Part of a small language model's weights.
Architecture: RMSNorm before each block, rotary positions, untied embeddings, normalized queries and keys, capped logits.
Training: 904M tokens, 3447 steps.
Each number is 500 + 50 x the weight over its row's rms, rounded and kept within 0 to 999. Layers, rows and columns count from 0. Numbers have three digits each. The size before them is the row's rms in percent of the matrix's.

# o: layer 6 attention output (transposed), 512x256, rms 0.286, rows 494-511, columns 64-127
# v: layer 6 attention value, 512x256, rms 0.299, rows 495-511, columns 64-127
# up: layer 6 MLP up, 1024x256, rms 0.219, rows 0-82, columns 64-127
# down: layer 6 MLP down (transposed), 1024x256, rms 0.23, rows 0-81, columns 64-127
o494 089:447490481451470505399498486488508528512372537449557490416515505432519500403606444447534434630481550534510537532548534526456497408447476511472501481449518453505557475534504496470298414466586606
v495 082:523533516595540521434436577414448479548606505523555388534476547553487521439586559454463539520548444454436454473466525544536440500459397531515393549471604489464480521483504423555546367542510490
o495 088:553505442534628518541475556565464571443465495453478517513563546479485505517427454569457500474463437469522591504512467502482589487598497400523540563602457459542447474460552513466501516411493512
v496 080:486519493535460479477572489457431494325585524524430466488510480527478433518501515517479458413575571485524508485568518406499483457573481506509485456423497510579449387537544506482514477531388509
o496 087:478515469426450469524440508513599483561513614551437380487568529497442520458423514442501534476484452477436500518484486505517482467438481438477505470567494519499490535471557524469424574400545457
v497 083:478500536384488561514508407490550494525487502496497574577466528549440530528541477561522490523549473527425455511520610540383603549537518500503483467539473546580396554531551434509514545479495470
o497 090:555533539626559457625584608536575500468528516475476477554453502545559538440544551523513487455441536502466508503570393439560489507416550411482473515479476488468518458497510548456503484517473591
v498 085:411500404512583389515592438519491357458431581538498560583505509497432478512487558508549511569505495541479440487541498514502484500580516514469520518592475541522509541499459469469554378560411506
o498 096:493475572433501503474451579439476555504512531420507552557527570518425520446565518448529487528441487464507552496567429428497483479471510533475469478479519550499473534566513518443560528423612529
v499 086:568525580514516531528514531591558618608518546490415533420498527526460503528438474502469419561496439471532506557491543405518486512605394482470514458437549532445557482582451451414541462490495407
o499 090:505464481450496537557497475540544446550438556463490567496552466505524532487563486487567481412470463490465515502543498602508500447494543496589515450504427460489519502437403524576531541419596477
v500 083:478489500507446437436503554412589544503443427522458516596434546598435579525530415466474445510451397488461506469522549502542505470438439492557525508379439371471592460543506472495558559560503536
o500 090:519510470471499572579512478559491414588532512461458448418555460370496458505498537502502542474510576466575495490519406524423494494555532479523478543627565588514391548547454463526456469547526511
v501 091:500508565434422500556397486529465585527540521545549450503531406532515509534463488575524481510516508495523556536515557551477538465564446547482499550479528525467613461501424466609545480567457550
o501 098:578452545444498491487546553418480424497491399518459536424476525483559443527535443508547548527504513508511527536529548400481407524438574509504479460469465474492440534533615530384458521503512487
v502 086:486490528534489447546527462442508533455446587559448447431439508496565538562449601381462467485453578450602518470484472528560534511547511429432531472484588458493423465493554384470507598520512456
o502 086:582534489369473481403503452437475536490461463539612577540508479519430538357594430639524495534503419469381419522468481461457548535507462480597501561510465491473497476505474576527442462509451580
v503 081:467458553522497551607488550525472434520552467547550569524444464536524559561516520508508517559539522495496522472464515482498497444434432492490517559608404427419468524564452436491569428418513511
o503 088:408543542483479535385473550525539597498398455490497424492452497504484422484552495513530507495499527501526527497513522483582529554492544522456523588444569532522489552429489497589495580487490508
v504 083:494456475475469490598431559517538512447507594470461514510532612401480489517531495526514534495534458450514519453515472503493475541489438545489502506477488523436554552534585412495481506513611557
o504 090:523519512486456436392511402550479515560586488467444439463532478492562579501504497466434526552413536514490450537508508455564495449454526506505516498496581596590497553526448483498467463404415462
v505 076:580562439455494463461504526448485437485485531445537442474609524522564550545482550540602424537515496512504502539548454503495460567582457424514539400573564574484426428405536418599489472472550535
o505 089:468399571492572515621453494628477578567521464492440478500513378467444446518591524524328590462615522539529428452514515472578502540466520535528532602502563495472574562550501522395458475512475430
v506 079:528491506509429474485526522493489555436577504592523488468496461555421496481525477510498625478506488474569424511584585489527437411565497537475488456486419512463580471515529446555518530454539482
o506 088:486505528473570475426476495536500409626449560458452537590540517502576570583469539549569400590446432486522457480471395499534450529428586448569503495478508452582379543534504543462442572535477496
v507 086:519411571461512515412557532510496521508515502552434562434391554606527462557562466587481569560406471520574515477489485486477545461535446589475481510573531508508504482465524494462572540545469531
o507 096:534514478486526542567511438522472520357518520553512506464557551472407446435531541441538418426533461528520543496556510449522436463468593460493561499449491506450484558577527480492450554453489368
v508 085:545491469495642428478620518408542383460522505519559438512464522520450479488553460511493479575521511544480502499418522525521603539493404549569482509493448445586393412567518496558489485565523477
o508 090:505480459532340535481461495534493554548513492513515485530459513512587498424431598449493524519469488491529547494526477478519475498459499520476494499555531555459551530528568509495510466421465516
v509 095:447497530419460481548444509492506381495539413507534478514496471447476479464492527553488587477426451560459459503505450526521502520458551454541460611548488533520531411424492466551530510492534523
o509 096:460484521571504533495508446415502554506439504556472512534570534468499470488506458506493528543550493541560576443496535449540493555559521493428534461474547579495533529476578491481501544509462533
v510 084:559565495454523539534529487536488487526523525524514549516430513447544566444504479522518532546611524549611485507443480509516551393483545515513584519547538454422571580566427438624430440552536523
o510 087:551504556547537435468454428460466562487546485585519549585515534550554488468531549414569367465472471451462410573472467464374534536572493488480476517482468492556399480504544610399525515560488474
v511 092:502437539510527482548481477467447566451596365562502508534539498496429432562513530527570432542522462526438550463533546481593520485545519392587484471469488441469484565483430526578486521529594553
o511 097:553535504512521531521473482506524452560449504558505525409416406402492428571522483496439474494493520534539486532548495608409561475552469503469527575559530526561517539445601439515404419525471411
up0 090:459495487508390482394433539548558393501473525500550469570549464487461506526429424537541474527455539515500535525413477533484395532518521534573486464473496483491497476566539510384557559488507478
down0 075:444573513548553500509578508508539448493570526458474537355501576443465520499522521447443561477459467512507533459468515499485500508413580450435488508568512613419563515425545487612489406502501490
up1 098:485479431455371595527498485550467442555552428511611492483516455445497454467528522462507492492469486559473472507597464527462486492398544542546498519524569504589477395454463470534515526443453479
down1 100:528464487503501560505550493546441465498467598471534459474486537465584592562578428542477571486528576491461618487537568448577508485600561536413557469473463535426474465517466495456523503522439513
up2 088:489497494344482446544515494487567448408537506556495470512349517462523441554450481479500441423450550507462533458512554455490523538529465456456548486520485501499535564428577454439489496504485470
down2 088:450460462444524480522547506437374432435462491414505552452659473571491591503515485508496480541523490507505410495472482446434459457504529513540496480446535523474501541555462473567496526557507478
up3 077:470488495538532505420451569525505402506443520521459559510530506416525481570520430498496517421545507497469414471502482434525518498446418566426505530511570588489425543586575505519524539479524467
down3 089:571478497551474467534489446473588535472511480490487470517506448543420471508548457434434549533460455541493560405509398542549526567581414489498483417569535450558529486522526454550533453506601469
up4 102:556500540488493464495397412543444527552469503496467514487471447528576379492469479529509561562548490449505478532527395504563468495511487470556488552459488456532503486529519556485509581423591479
down4 105:529550508492369467515384428559459480546454571528478485466427517436528554560483487537487488467516456452467488597374494412491542539469611558575553518481485477574478351501468543440462580482448514
up5 099:526490470503448515535396550506479495497507421491458566502509510465565552515552547536429520469437492474604471481524465443437574520517515506564453504469461518477470537656443529489488491467434529
down5 103:580511496522437419464470585479486493550517439476464516404471436570532514583624532565535481494540518444567417434547486472477510514386541519464466580450548458596513510570510499518538476448489516
up6 093:429432571433454473430430607472589463524479536493466469498476497401500519523512506546532464593460527474538488448556520521586443512511504432599468456535521484538461459507496467536472561453528552
down6 097:493479536521523493521489496483548420605523459423622485548550405497514519423449526541476523564598492447490546474450673513525540527520566594480481399512435462511532487508457495456545452417384519
up7 110:486417584571429486606475408405522442556455566529434506432461494571558473477508538563514534502480440374501548460449628518494574542470445449525526559491504532410450538591499558526508481460571527
down7 105:530530499541497476346561537484511591463536482504449580524489545475405542471430495574535417521492503519498510526497469562525530498485493500446427497527471423448453410585561548517506471488454530
up8 097:381446529557636543519556468479415465453512498471491474484456503509543456491506569438513529532482415551488515475480512592506464522500495496526565561547426433548528490521507422553493508524473536
down8 102:498441527457437455499526513533534435562461491421498532539566529488462429398413590533425474523446446481368395574464447420554542451551447475484498581433507523516427553431432564455528521480506541
up9 101:486529481400491552519465496513536477548529477486486411537557518559497554520437509476515446483524481562563543491527533478531559458502515528515480544565546547494572536385467453477594502405488524
down9 102:573459565449601487559484498523514496571523506561434550438524569437455407459506510512565408572546500578428497468488436529606472470463466481556450506585567580572556492547561523587531403517409609
up10 105:510521533569522570560519508542482517454492435457479521509564498407593578556454507471504483449448436446484489458536427459476501489493666499551515535508475496564514464463560482485503558477527572
down10 102:494535504479499397459486426566531538531550438507505480450466440418496557489557535430430546483414450479482545509581441476596520521437485435566541529439433531438520547504557479496530484516482508
up11 098:439440503500503548552430416457453420460531468501494466505497492493521571531474465458527519551484499456481540476549456465550497573503569372507489498553519611494482521463506494473535506511470424
down11 093:518492469495492465493529482539572450555431538471403539449386484470485464487520534453516565511507448560448512522475548546581583460399471504490464450499545434457427475473534418493477440409450372
up12 113:401475537468534457483464480528454470546451415573537515446462500553575476483476507525464573440551483546527493583451514433458589403517580515550583459417525468500524489512539506492445460483524511
down12 115:490579499448567486464507464489445574493510539544512456548479484603471539567451554492444526492527472475513541571476498448528534406539572524511554514519549541439487449524452514444506467510383468
up13 097:513421524453476524524499568502473480437458448487492438484463457517530429421543469421531455549505531554514539552470507494479484534488394652494548519446479383546521496453581513459520514460500487
down13 099:424509517459518498611509540554451575411521489470501515522519602570502430421501512488552564417467453535578462421483506465534596484430472528541429500541512480507467499558498500514511555488560523
up14 091:429464384461514506564556548434465429569515405532460494515529458431493540484556459604573587568459537521458421522501477413432440524515522560586494389446504575509533499546490522522461552543546437
down14 092:554590574453542475475433450520500478524522512488457467517448503581417485481548579475571529472526494499522526477479518599404464457445434582525502503522592549596411538519524502486527464562452485
up15 098:439457513516527509496456440503566466455373435448535650471502493502485465422485535499427409540505489433458502455417527504433596432505478579523441511459526519506528514481502520435488520422617464
down15 099:509486490516497411497472557491601543509553520499552547580466475495493509447516529592438418533536488399483431462568553509474515426466543481493441400519497460383501595474506506513530499493542480
up16 099:557461486398435490475465446505481507473478554550562425446367513499526595463443492553451544494438490553457492540448479578450480504462420460563426524418465554491499561443468533618545425494537459
down16 094:458531470443488419513566534460491455490525529501414545479493534500540562504561542521503482438470423479465404510508529521555445470479507415423529433550477425521431441462498505440450410457495454
up17 097:530483462448525492498454524368514471466487484494431582409515514500590473509485509508416574508469457540524526483504556532428488542469468471499384490501476497519567513497494562603518484546489510
down17 090:559443590526551518514497401496518456519515449534417490478495531513480462465548564517576585523471543539483403487544495548516532494546523575454534522629477513416478545483487418583485567584459498
up18 097:429429412463496531489399535515482430519556526495504581457533523409475499556438466542516512569386492560469464473552489500512569500478415480491552530421577496508520559460574531518431563508552455
down18 072:576594477523585517455462437442504623489437526527498472442477582476536559492350516451479591428551525499515466441473465457493488499501535484553497537489477469544458510554565580549458430530545455
up19 097:531513510490592444453578588525456525557470418440499492512434545523529590489512495511576560538563470446552434405496375606567498516492523479511545488495543517422559597487597585449508480570511521
down19 101:663401483491493518491394498376488417528472538527572484498474475564486573468450476503464452563555460519359455482526468501482461515472560480510418563541578609462531457563456536464506471473429588
up20 098:526479497611418471452545504425442504529496482426456522492549585543443508476448524570468502465510468483463450568563529425512572494557474548490541470488506512437479493539505497514445530544555520
down20 092:537516635474531440559481530480495431464464546531505404623504517540480524460487486505487466463455511424509618419476491509550493541479450522498396522540424525484472582450474448533448515549550506
up21 100:494542448414495475474489438527470507472508417483627490513576553555533512598517544552489550486497465534472561529561480599507464463386415528510508588497505548504435563479503454499574437511538506
down21 101:502488426471514534481412458503528476590521443420490511485493538472502640608503613505427503413464522433430475519555478492556459496510565576511453594459404498580462586489418555547535511458451515
up22 090:536478519408483467466447511543481416598479583624585538467444447478533466555339426600532510518487416525429503463515534510481428524512390460443575510469489512579570587619509489445473449480514480
down22 097:543504479495507536550556424519523591484515424455500488494517459519527519497545560450481502580570509411494487437562483428532606454504544595425478542547480551521495485455509483452542491542427461
up23 104:604489572525543517467406459530530508451561394420582492493512518571541427459520454484527517475475560597535562538495549563491475498535438532526522581483431570520414580523497485467555521505530516
down23 100:494616505500476496444514511381573444468544518424473520451605502553532484517521488532505392508596661554472495480403432520416406467355524537504524516539504550510505544420521468530528434487518451
up24 087:534548401561545473456453490541577452502518499523593506494525532485499547481567525513636503507521488515549494426471430573454468549533519626448545489562483446520489466625530596451547454599437515
down24 090:505510539538500505498472534545558453425570518505506559559485531492509394554418542458479490484523495588498414521559491439507509519545495456473520385463500477534456581424498511543488470550523532
up25 094:462501485554506482567507534532452537534495514473513454597534459505521512497342540499493483499493473387470446456537494496446512535501501472557491467565508487562440452565519459603448541494427446
down25 095:530519500553472541481560540534627574464448490463527484343522476464380515493520451510460555467497586568547562468519606434479424513507556544451472461438512575609536524552449585479530422492573581
up26 093:480465510539448447488543445436510494410511366462450458554444482473453533458423626514469475445417445504439503420498545483559515495465553513485492649500505496538480516512511512576521536533457561
down26 092:519536505555509469522439463554473509531520564527515517524469581597540503542527537460585497442482602518486484418413493438530466500445433512493579485432419487506562417455481582464520480480448543
up27 089:470460473594583532526535534452521533542558465540519487373468496468461432535503483469477495466486391551573522439550456560445435480470447465458472548460506385535521417444487496417487506568534542
down27 091:569526458481568539512440544416527505475488413406628538537543487474545516494425452549386541535453447458490503529437521533485444489537470493525480464437555514472470464470450549536410429404538580
up28 105:584581467528476434472530532467465521520531490541563508489444504390534462563533485562562483506465538572540526489384539501350588530488524478613536579481518501417399454513438479462543504505528508
down28 101:598504499561583400520562545444591513567506566540551513488414494538370493536519491486445429535480535494466539516466609562495432525494576567504532472508553470445489477496455435560508435503402477
up29 111:445469433556417468556459555524595550487407613562528518486475545560498574447525551425510515479424596519460485548520492515508499456441566398440451532460645456441448470477523495490499529472497398
down29 107:467414468501434536465529432489511462549518471524497518468523527474516504518473525410497432440425512478542483528560497488551426389422410523453513636481528548469520520557506434463556483514468464
up30 099:514585464529540471522483494613476485516539545497458468493494495430519471511461525490661531463477450635438523527572439568444584440417430532450565489515477516513505487565584427461522586497464453
down30 093:491438516472507525492468497539493546460534505524377463478483490548538514515390524567407425488580481545498495478425543412602554531478602579514488477528528513529482460485443477495490409511553523
up31 103:458495390520499378569612493427454487531513516446362572418525498528503500398537508505546442523488437594485463423448563459535491492534520519500457479435574460466491515565542539521461515458522598
down31 102:546444490520404467543542586551535470527442497490523492441589520567516489549572526546507496476439483527489571502450555458608487538552432563556503533488531549508449477506400549420521530546506534
up32 110:458507530495523596433433518485501433477542435543550514463431425564500450493543488472493466459570482534483475467530578555552491612537502454605488474512564511499561415557565527466570504471612403
down32 107:529593526430515520528439556515489488482535429470540601458476502467465520479565540489484435340508498501539548555503556426474511571477508467618490536531418527490429574570430504608580516449508495
up33 098:532506429458442355470513585412441516475571450570565520520535523524503494524591475503485527488557478562483468463589519433488451541503477394539540522472381466597468459513543497513537508538467542
down33 093:440479516507545490555478519497480436491470378474455516530537501467481533453560490544488519532475525565478495494475581477509503488538483449438451461538469530529611526556527501459430563516466519
up34 103:530472464544434520519538548431569438435539503552599555446460445600471528494435467502508522479492463529478520465477506463403589464555456526535515676465514500542459563528516576352506436516506437
down34 107:494577530514456479541511567557438471494447614525443511493546506383548568516516469486541487461455502526504516454484496414497516489454528570525636456449526401505529515560459311481427484557424458
up35 097:461479518532431548510521549488509577440504503471541556432504537499435434488563579544522478498399484497511510471600522528497517494532502577490473567511556588537423537417600436493561517419431496
down35 094:577424465415481509615537576523486613497521514524515415549539511451472560533380504598481583455472480508511498468445410512489565549551482541534470403523485594464533449473496497398379517399534425
up36 091:523446535452457516492519486419521439539546451504485427485468462498520484523399531518474431542465447525462483611413464478519558427426532427490502570642568510533523514572551572516603503564469443
down36 092:487542447447469398540520599507403457525404466527458509380476565582425536541533548464481597434589590418535518423519464524472434500392522394481516505529435463488557507468518478465565503517480400
up37 091:642388380491423522473591425534571555500542491469475468487452488590540367448520483389503456540475511527445566479517456474570560418524536477479513432483523506431498466432469558487498406512617480
down37 101:457559481506498490475434496418435442463566548450525474449388508536513497525516428537468519484432539536508486477436555477459540544452526491580537494463582530597533561515501558494510516547438509
up38 100:472405480476506523591528539463561416448490466483476389476565505483442577571534459531518480483443594437573502515500564458540607532507546528442594504531458529526478486481461452510476506567496367
down38 101:533439460526574585492542549517437512566486389526532561476509581465488455498428488537465476496398471533530435539460535487470599549527584626476415522469478475486366424485569501476433447503536459
up39 121:459505453478525561557502459511560587547523434506455473403563539418537569485381455473439489504493595467472466453527501569476479506462524477498481486576547516483494422449583581526455523486569390
down39 119:497520530453612462515521548587503499578469535478489489537492507442471518480413485436534588428439581446504445489461549478518537527470466503497546534428445569430556504545488495534438487550465503
up40 107:420422505454432548449490536496414417527600474461516517551490534547468486490532531533472445473525472501509528378606583613528484498441443451488497536484500414523532418412533553496478496542578503
down40 105:506394464475460504465522631513475509535619513503503442554575545556433428493512582511516464510476488497476409489487489541542440470536477603469451425558559543455517509480524569421490493489553489
up41 093:483554458594499561458534553495489559479568447419466463522393553416559471498513535505502545494604542651450458450505497473484476611478478520381451545471479507428482509565552533533477546380603493
down41 097:495510576524486460556492523493592441428434476558499516454553468529533498487478632539521496516551472438553587526453515553550533528526548478564503569477476465506528480529552478481530459543489409
up42 106:447500489461479483521423523493469497425611468518508607425556509474489509522533487474518446506421454521448411526479558472455490535518552473477526430509591434504430460524660486521504464473458477
down42 108:475477481509551539521575472512509415465490527517465468426516478482442483551385445393420539516489523525474460525449563539504547496438538560493566474482431374556566563532485529434475448497568543
up43 106:472491483461491534503479600574632466492487453509505442485473507422570477485548485491525547416572588365543503535548489435420555523535484532583551407538540463494402511526463533477526500425472400
down43 099:494541455434458487461448516497617522531450461491457559491421485479534587579533434537645475500470477402451500494479433428424467579542547399549482518488461588399499530521469416524537499559409514
up44 101:549452442568575692458499482475519388494539505603539394463461376485476573461574455523569420536431570434453516506559448542590452554449393517465471519501477462467435481494467550425512560455441529
down44 105:527596474484512548569507610571473551457493398576402555451468408485455539511537577511501567528467544582531503496530525570511420554480504437535524522457456475414521464438502446447553503524447458
up45 105:583486500553384439570529488550523405491536585518532539511566424613583531450525562547533500534511527470506480464468557466441498452493591537478507465521516525473495437521551558501471514526519416
down45 109:556514566502446467513455443467589604593565436532578440520541481564456566475499386530491586535543493544529492477483591565587476585424451560467516464479546420544512555496602510554503537456579482
up46 107:508573485559529577482564461522463492483433451517484462555535505366477445515559463475584525468535420544578553567549482423450569513554479496554515587599519454438528580568475503490458561604500413
down46 102:451402570463507550598576552600580501590470606511507572395451478481628508488511516469487538503479549532510436552367504456455467558526439510539498533438451554562610591473450503588518557445444453
up47 104:491535583505548491457576465525530588501504501562499432432557528445551519435514461473575367511579494379558548386535479502489492407418402529412494500556448523477522502580522461451435624560527438
down47 102:516428548509470602520482541481579525555443509482491535506547470491452439521459546388504524539485491490542372439547470392478506416550587496464504390499458480540477504477502484457569494469477411
up48 110:440501482553511531518466441493548517504545600563446468484479482477475443443581400478573508409598577404442608505535537564492603420490556502558463497459491513564579533456500551515468426495472473
down48 102:612552505565576536479521559524510455470430533459445496562519488534524506468471504561497536446489535534458467550489439418519530434503506526465532382478540518510574460548369538517468393509478509
up49 099:436516489504486423487452506365474462486596595510464539546450393591482544461473436503601466568550503479578511418489493501495445530471552532501570557518485452523462543541512479567609525448507522
down49 110:567539451520493446520433452488462567527514511577513485467492540517574476503559551540508607553494541555463497451497475556555427455550389491379455537561504534455453454426488530454510452553471498
up50 095:376568511548462496564565414517425517517548521433563492393469476432508557464466497456427440527525446542577512519468500516507533413519492471501527572450551464494479549387547521485510471490548469
down50 092:448527423455531512582435586438470506470550451537485475533490586478510512519544504570495529487559437568442562519382468555509500459409394596418512466435484413581530568502433502507507576490474451
up51 101:514525475614489427539531530471464511510483490618498488443536532428527565444511433488495557489445438456433465501419508477497482539503570550460511511522467476514503443594517472458534449575453521
down51 094:557544462432467478507467489437482453480546505501546456477488515547482480612457433473581481523505463461557465523561551458429500565514478518578500563515518462486461529525459552485487567500651576
up52 089:553466482454454487533471537434405414431503518657520505536588539424485486562500472565457525437568488420490491523555456519433553468536398486506528510518559529498411435477507458504573522487489472
down52 097:556490523570554568487460477470445538492475479459513567570531464427474433465478470504596463505488515464610535481506574456543553497552451578509526575510382569410546477461499610511425489385544515
up53 107:448440554591494465509548492500472471488498511548555557479491487508534502525438534490438556500586482500497482522539488553462418475429576531544432539503531468457394480556414492472525506442468524
down53 111:420560507493471460476524483541592409460425603516579517471495600444464465488475451422464600515466591429494536525477521503608440520521526472447495445518534552405572505458527542500512415551459444
up54 088:450589436511431538561522451539430537476544438441473410582444496536562431504438542611485485481484429508433585562547565508553574445492515587582487481505476512526515528556540511508474518422532541
down54 090:448525476524562468553431467483447519494439430537458501571458499566483490434475483566486524462379490531510549477575531476566589485536497455482495490521510529411591542543509533535480576494510527
up55 102:475522440416567439534499489577454425554503541494478555471449566504543476533448529549534452461554510586521521540482563522515431600525520470440485516572570577481476474530424595479525561523565505
down55 094:448580514424520510518434475466458499535499512415446466549514544474535468498478474498434470487464477435475550412561501489512412482432607466506539572422578491417477483528347461526419488452496480
up56 113:568510476479444435425461466554549500502489470503454472519519477559564487456506497462521559526491459455467500463572469506485511506512543582471538400486497514533315479490475541413407425478410547
down56 112:559511498425489402483462432488478521516438527441486472494476505459569496467471482500540484556516441553487515521560593472398465542458563446468522523520559404554537489479538555475522469533444543
up57 096:573536502467441564523481455488493487535478529531495452559503481473431550507447430494534526474533479457479441499644504480433568526514503613561504460484476510523565506446457550492554573456580506
down57 106:548580504473525535457503484542454442570404452514519556482546452558416515613549485445449540522544483506469523469561461469427453528503438626454441508538433464600580559508532543549503549544466525
up58 105:468483458511462485460569452547447566422587411473556562488511439458433600422475559491599452533528482543525526464496581550379566476529476468540410500507559497474593459528530432514540466423637427
down58 100:523496435543527525505406491470450394510560469474582532481552489480420494596482520499568529464494509476570495502577499419461473564436479535572492455497466498465476541536511601447549390422527514
up59 088:533533477510472570546543516520499434468565449636544498484476623468468474398557492566482563536469427538490481465495502540519518526574430499595466481472487485588445529586509557615486499470480457
down59 094:540528481547526387397577499537405489551519525453477460412472509471482442556445513460554442507516564490420461508501565530568421449459435495516495511476618501433477447396571494486581510451414436
up60 096:449563440488420559469509510519512565483422538480395623499638490552539557444453499528548476482520481446497489476561485479489541493470450469492551451453478509513491525483533492542585541535478457
down60 094:467570570435551538503457475467538501468505535503587580488525505459503478535492588456427516366493506570498459511465534435465459515512540452479470510464445534554571550519445441474551401468447505
up61 102:484451446393472601569539418534438494426468394500578454521537472525477456437525474430472427490545495586505437451511464521508539549386440574500537463497501503513525492457439455507475426501627515
down61 107:445421439493448553573533529470519500426471489594472561470407518536486421393455494527512605492404548607440474464534486464605504549464550490509481423611519490494507500545429571462517574569501486
up62 097:469598488518451502526565460555533446507539435487501503516499532587539492511428641461454485495427552450505544564424455481448418525492541582577443547535472405439453467514509491451495519582525495
down62 095:472467537477564489440475509540524510507564436512469427434559457502506467555464445463492467527557576511456467513489392465480470512476529504478407508473468523437566497444463502523466468438482627
up63 102:448543594577445542372470560470446583525514583524379524500551509492537571430534528593389438532518496533525512510565445536440461440598441509468414518530442422516457570489659506526471514522438444
down63 092:423520577403477530501519454490548576510523435535500540534492530452447567411445477533488497585453589508512563626417549499479552488452495453513430418512528482543444504559527499538497535621522529
up64 088:551447509497515493505522429483453585428385496522505531544625507546489440484517514552458590570531515492486518545439601479483537402521445582501399507599501514532506491556613546499619488589571490
down64 087:453481455462491524641515499496577515471577593402487463515539591573497589458443506488457480402497548449489489535526498417476473529445432448480560475505455559474478501505449497518483478456439435
up65 097:495581530456443638515490408479492479468522521487465502485552421524506506529493499460499453461531431433439505491506499442487490441475473482488432534509467495594467557392526364424487449499422510
down65 098:441440553588452505549481428525564491566521519487478527404473460508416539478492497519470498553512463466534477551548487456515461408487544530397484589484486496534474564565458423483536517386500512
up66 095:545545486475441464547470519560464442528519454527409481440525553540529447454499428534471489415625480465576527518447544611523494570472368466409495438636518474477538579429547444597506520523498469
down66 094:518515492487451442485521535491495447487422456461550475473526422565583516439533423503476527616480506507557504540612491474414485499470596500512586547440447535544546522406539475507518474477535468
up67 096:515564519594444532532417509420467528354454475480431485584508521525542483429483444472444568481540497545435597553498448415508473541468410502462613433427564543441439515502565569580562528473542519
down67 095:511574556520564534428444476495530480435493506456570494533392478523537523465460446508482542542455456582483491515458509516476484485453440487494584415469582502546607538517421389462529449552577563
up68 079:544516467520505472556465496585658398509407565579517464456499462489490468525497450422449502549401494564462563518531441471499610503489421392459430655497501540568470533478543520372545465558547562
down68 092:506416535504562500590530568452433581473472497425477552539471526410490501488503529617621488492580454539522364476403476468477483539484532626498556408403431482448462491567522467504549459472555503
up69 098:476488500419503535491492513546506500564482457466511456464548441472561478396523459620499538510492602485441572477480476503461565517457489482581505606491539455538560563616572497468431541510496554
down69 100:507447524469429527392497539574593490496600432471532427545593518422461481468506518514525516504509526463419467650516531466524425511536452551509475574483478529593523512461495475518512569518526543
up70 101:446556510476420471531468540482549489573500416532611474464578532540493522442463463476554449512434534443525487502558492576498554531481537547568523534517476541603443529460529509521481581584482499
down70 106:491569489573573509481448545485553507469527504569529514530451445482503552565520534484482486479487503566504437384501586437483576501544487470411442440444514499495497525481502455414433473570514508
up71 112:454502547518485410438456504489557509440522459503467515470447472509545400472548568532539454455370520586465482434589491533460505452546513511585415519438483458488508509610476557453498532443459509
down71 109:509545485502466415457512506484431425458463469481488548436442459502477458497467417509520470512427556497497482517495583493497442583514557436407519450578437468542540499468510480571533496477463493
up72 101:495457409473501501483508502555524511440520424623490604554566466457507463545523448498631521457515468525587567479505512471454403502533437462561532509455476520471455448447560463481476498445370440
down72 104:534497452569568490591607519530508431573527494546439541582462556463476497557587516535534518425485535592364520488464564504459522489517588577446516502478493563479454483469431495496498487491516568
up73 103:542499498572487482442467560478557448520484535434459486479523450461522465562549535467561480511558512541415552496561492481420586486470437566414533425402467480463437489468523452499563487541518459
down73 105:494515460446556545524436459530569501600398566434422551539496461571503482497510543487525534499536363513499503531484478405515485536545497615431487365485538507508491567507527516557520395533433459
up74 107:445477404501531537483486578591564477583414453519451532570492547511459450467555397392524430448450562506423429469497473468581524424512517680590554497424588534578560470470544485499562508533465488
down74 097:493442638559489501478520497602536480572392399483471507543472574543410507514546583428476589573374566481502462522399530489448474511468526498519453479500503554544400552516598519455532513517448509
up75 086:529539503547511493514499496516540545555536438535547427519479493482383460559550545420424492446582454564562443542527559551441484515481461385550444431496451468507452445523509466492531500582421466
down75 097:600445501474514524508414501505513524509543566496460552582563453563538437454484487486512515524507518542452568533414519537572483496598410553485511448511553540436499520471515538554469593544504535
up76 109:542460478510498553538514394483567511469518527533573522503426476423453528432482551537494483488579581585429434510625511569513537483537633463454517440451588457529456473455519479497467534513583466
down76 091:531517521520565400552529444431571532479596526398556486483490503512495480544499440502545495547468452545417582487467443561553492620500563563533494466479464563525520571554549478593551502502461564
up77 113:515563547517520595451377524436448522403506594584439531439479458538502491423449530492530554550507454517567492392533510455540548484495523473518512561365530475512487577465518580523493519554556439
down77 104:555446470528600578604519546559446470456420562464409572504447486533494532533549548522604530532459545519448503511515520566595489496453506430470601498430458584590566520509478509513532427460439562
up78 109:378532528533479557398534637499488536574482463597532492427460536562500492511488595535438586507544572412495520482533501519533480494498547483496487497552540498399446476428511451562525580526587531
down78 103:430471619488489436454432533527473514447479561495503536568509572521553496451547500583502550448490455525467528514508472521576463498502411439493511574471538559537489484429525483432567523450510496
up79 095:506473524435507565509506504548550446390467508559514463456446486545563527548507504476542534463625534502433518572555585464508543515428482504546509452479523580537519433439515492451539455466527490
down79 098:440477510492545445553611492421512462463496526499452533529490478538620584553454517480621645537461466549479396547381524569467519527513525450460475404512489590586529482502557503412531450534502516
up80 103:457589541530544444432576514533571477547482508468455592451526514535450524513508551385452470439461494554618595505526528533517548518537557498567529578542495400545455456521532564507454579497509510
down80 111:558581500563416459359629424547572516451448487436513524558505493500461557451539543374510491413479534450504469484487503491467530526426520472456521469551482455475566568450487507502402516544535533
up81 094:485536487599563424538485497494571491515529532441525507563552436521500399519488469498624591567500519482530570519501490468522529536538561438535626578475516400486488516492556453517412571529591459
down81 092:572503397510571456636504461475389519519480475420538519565449495491480498518467518481533568545483562564490465580460468548422524463504492502511575564431534529396572565450542426581500485533516440
up82 100:579425485555480664445480457488527460557495566488511482509524542388510456534547529534536476478485493527531428445552541525491467533547502543541487503527431525530531484450449554548467403520542434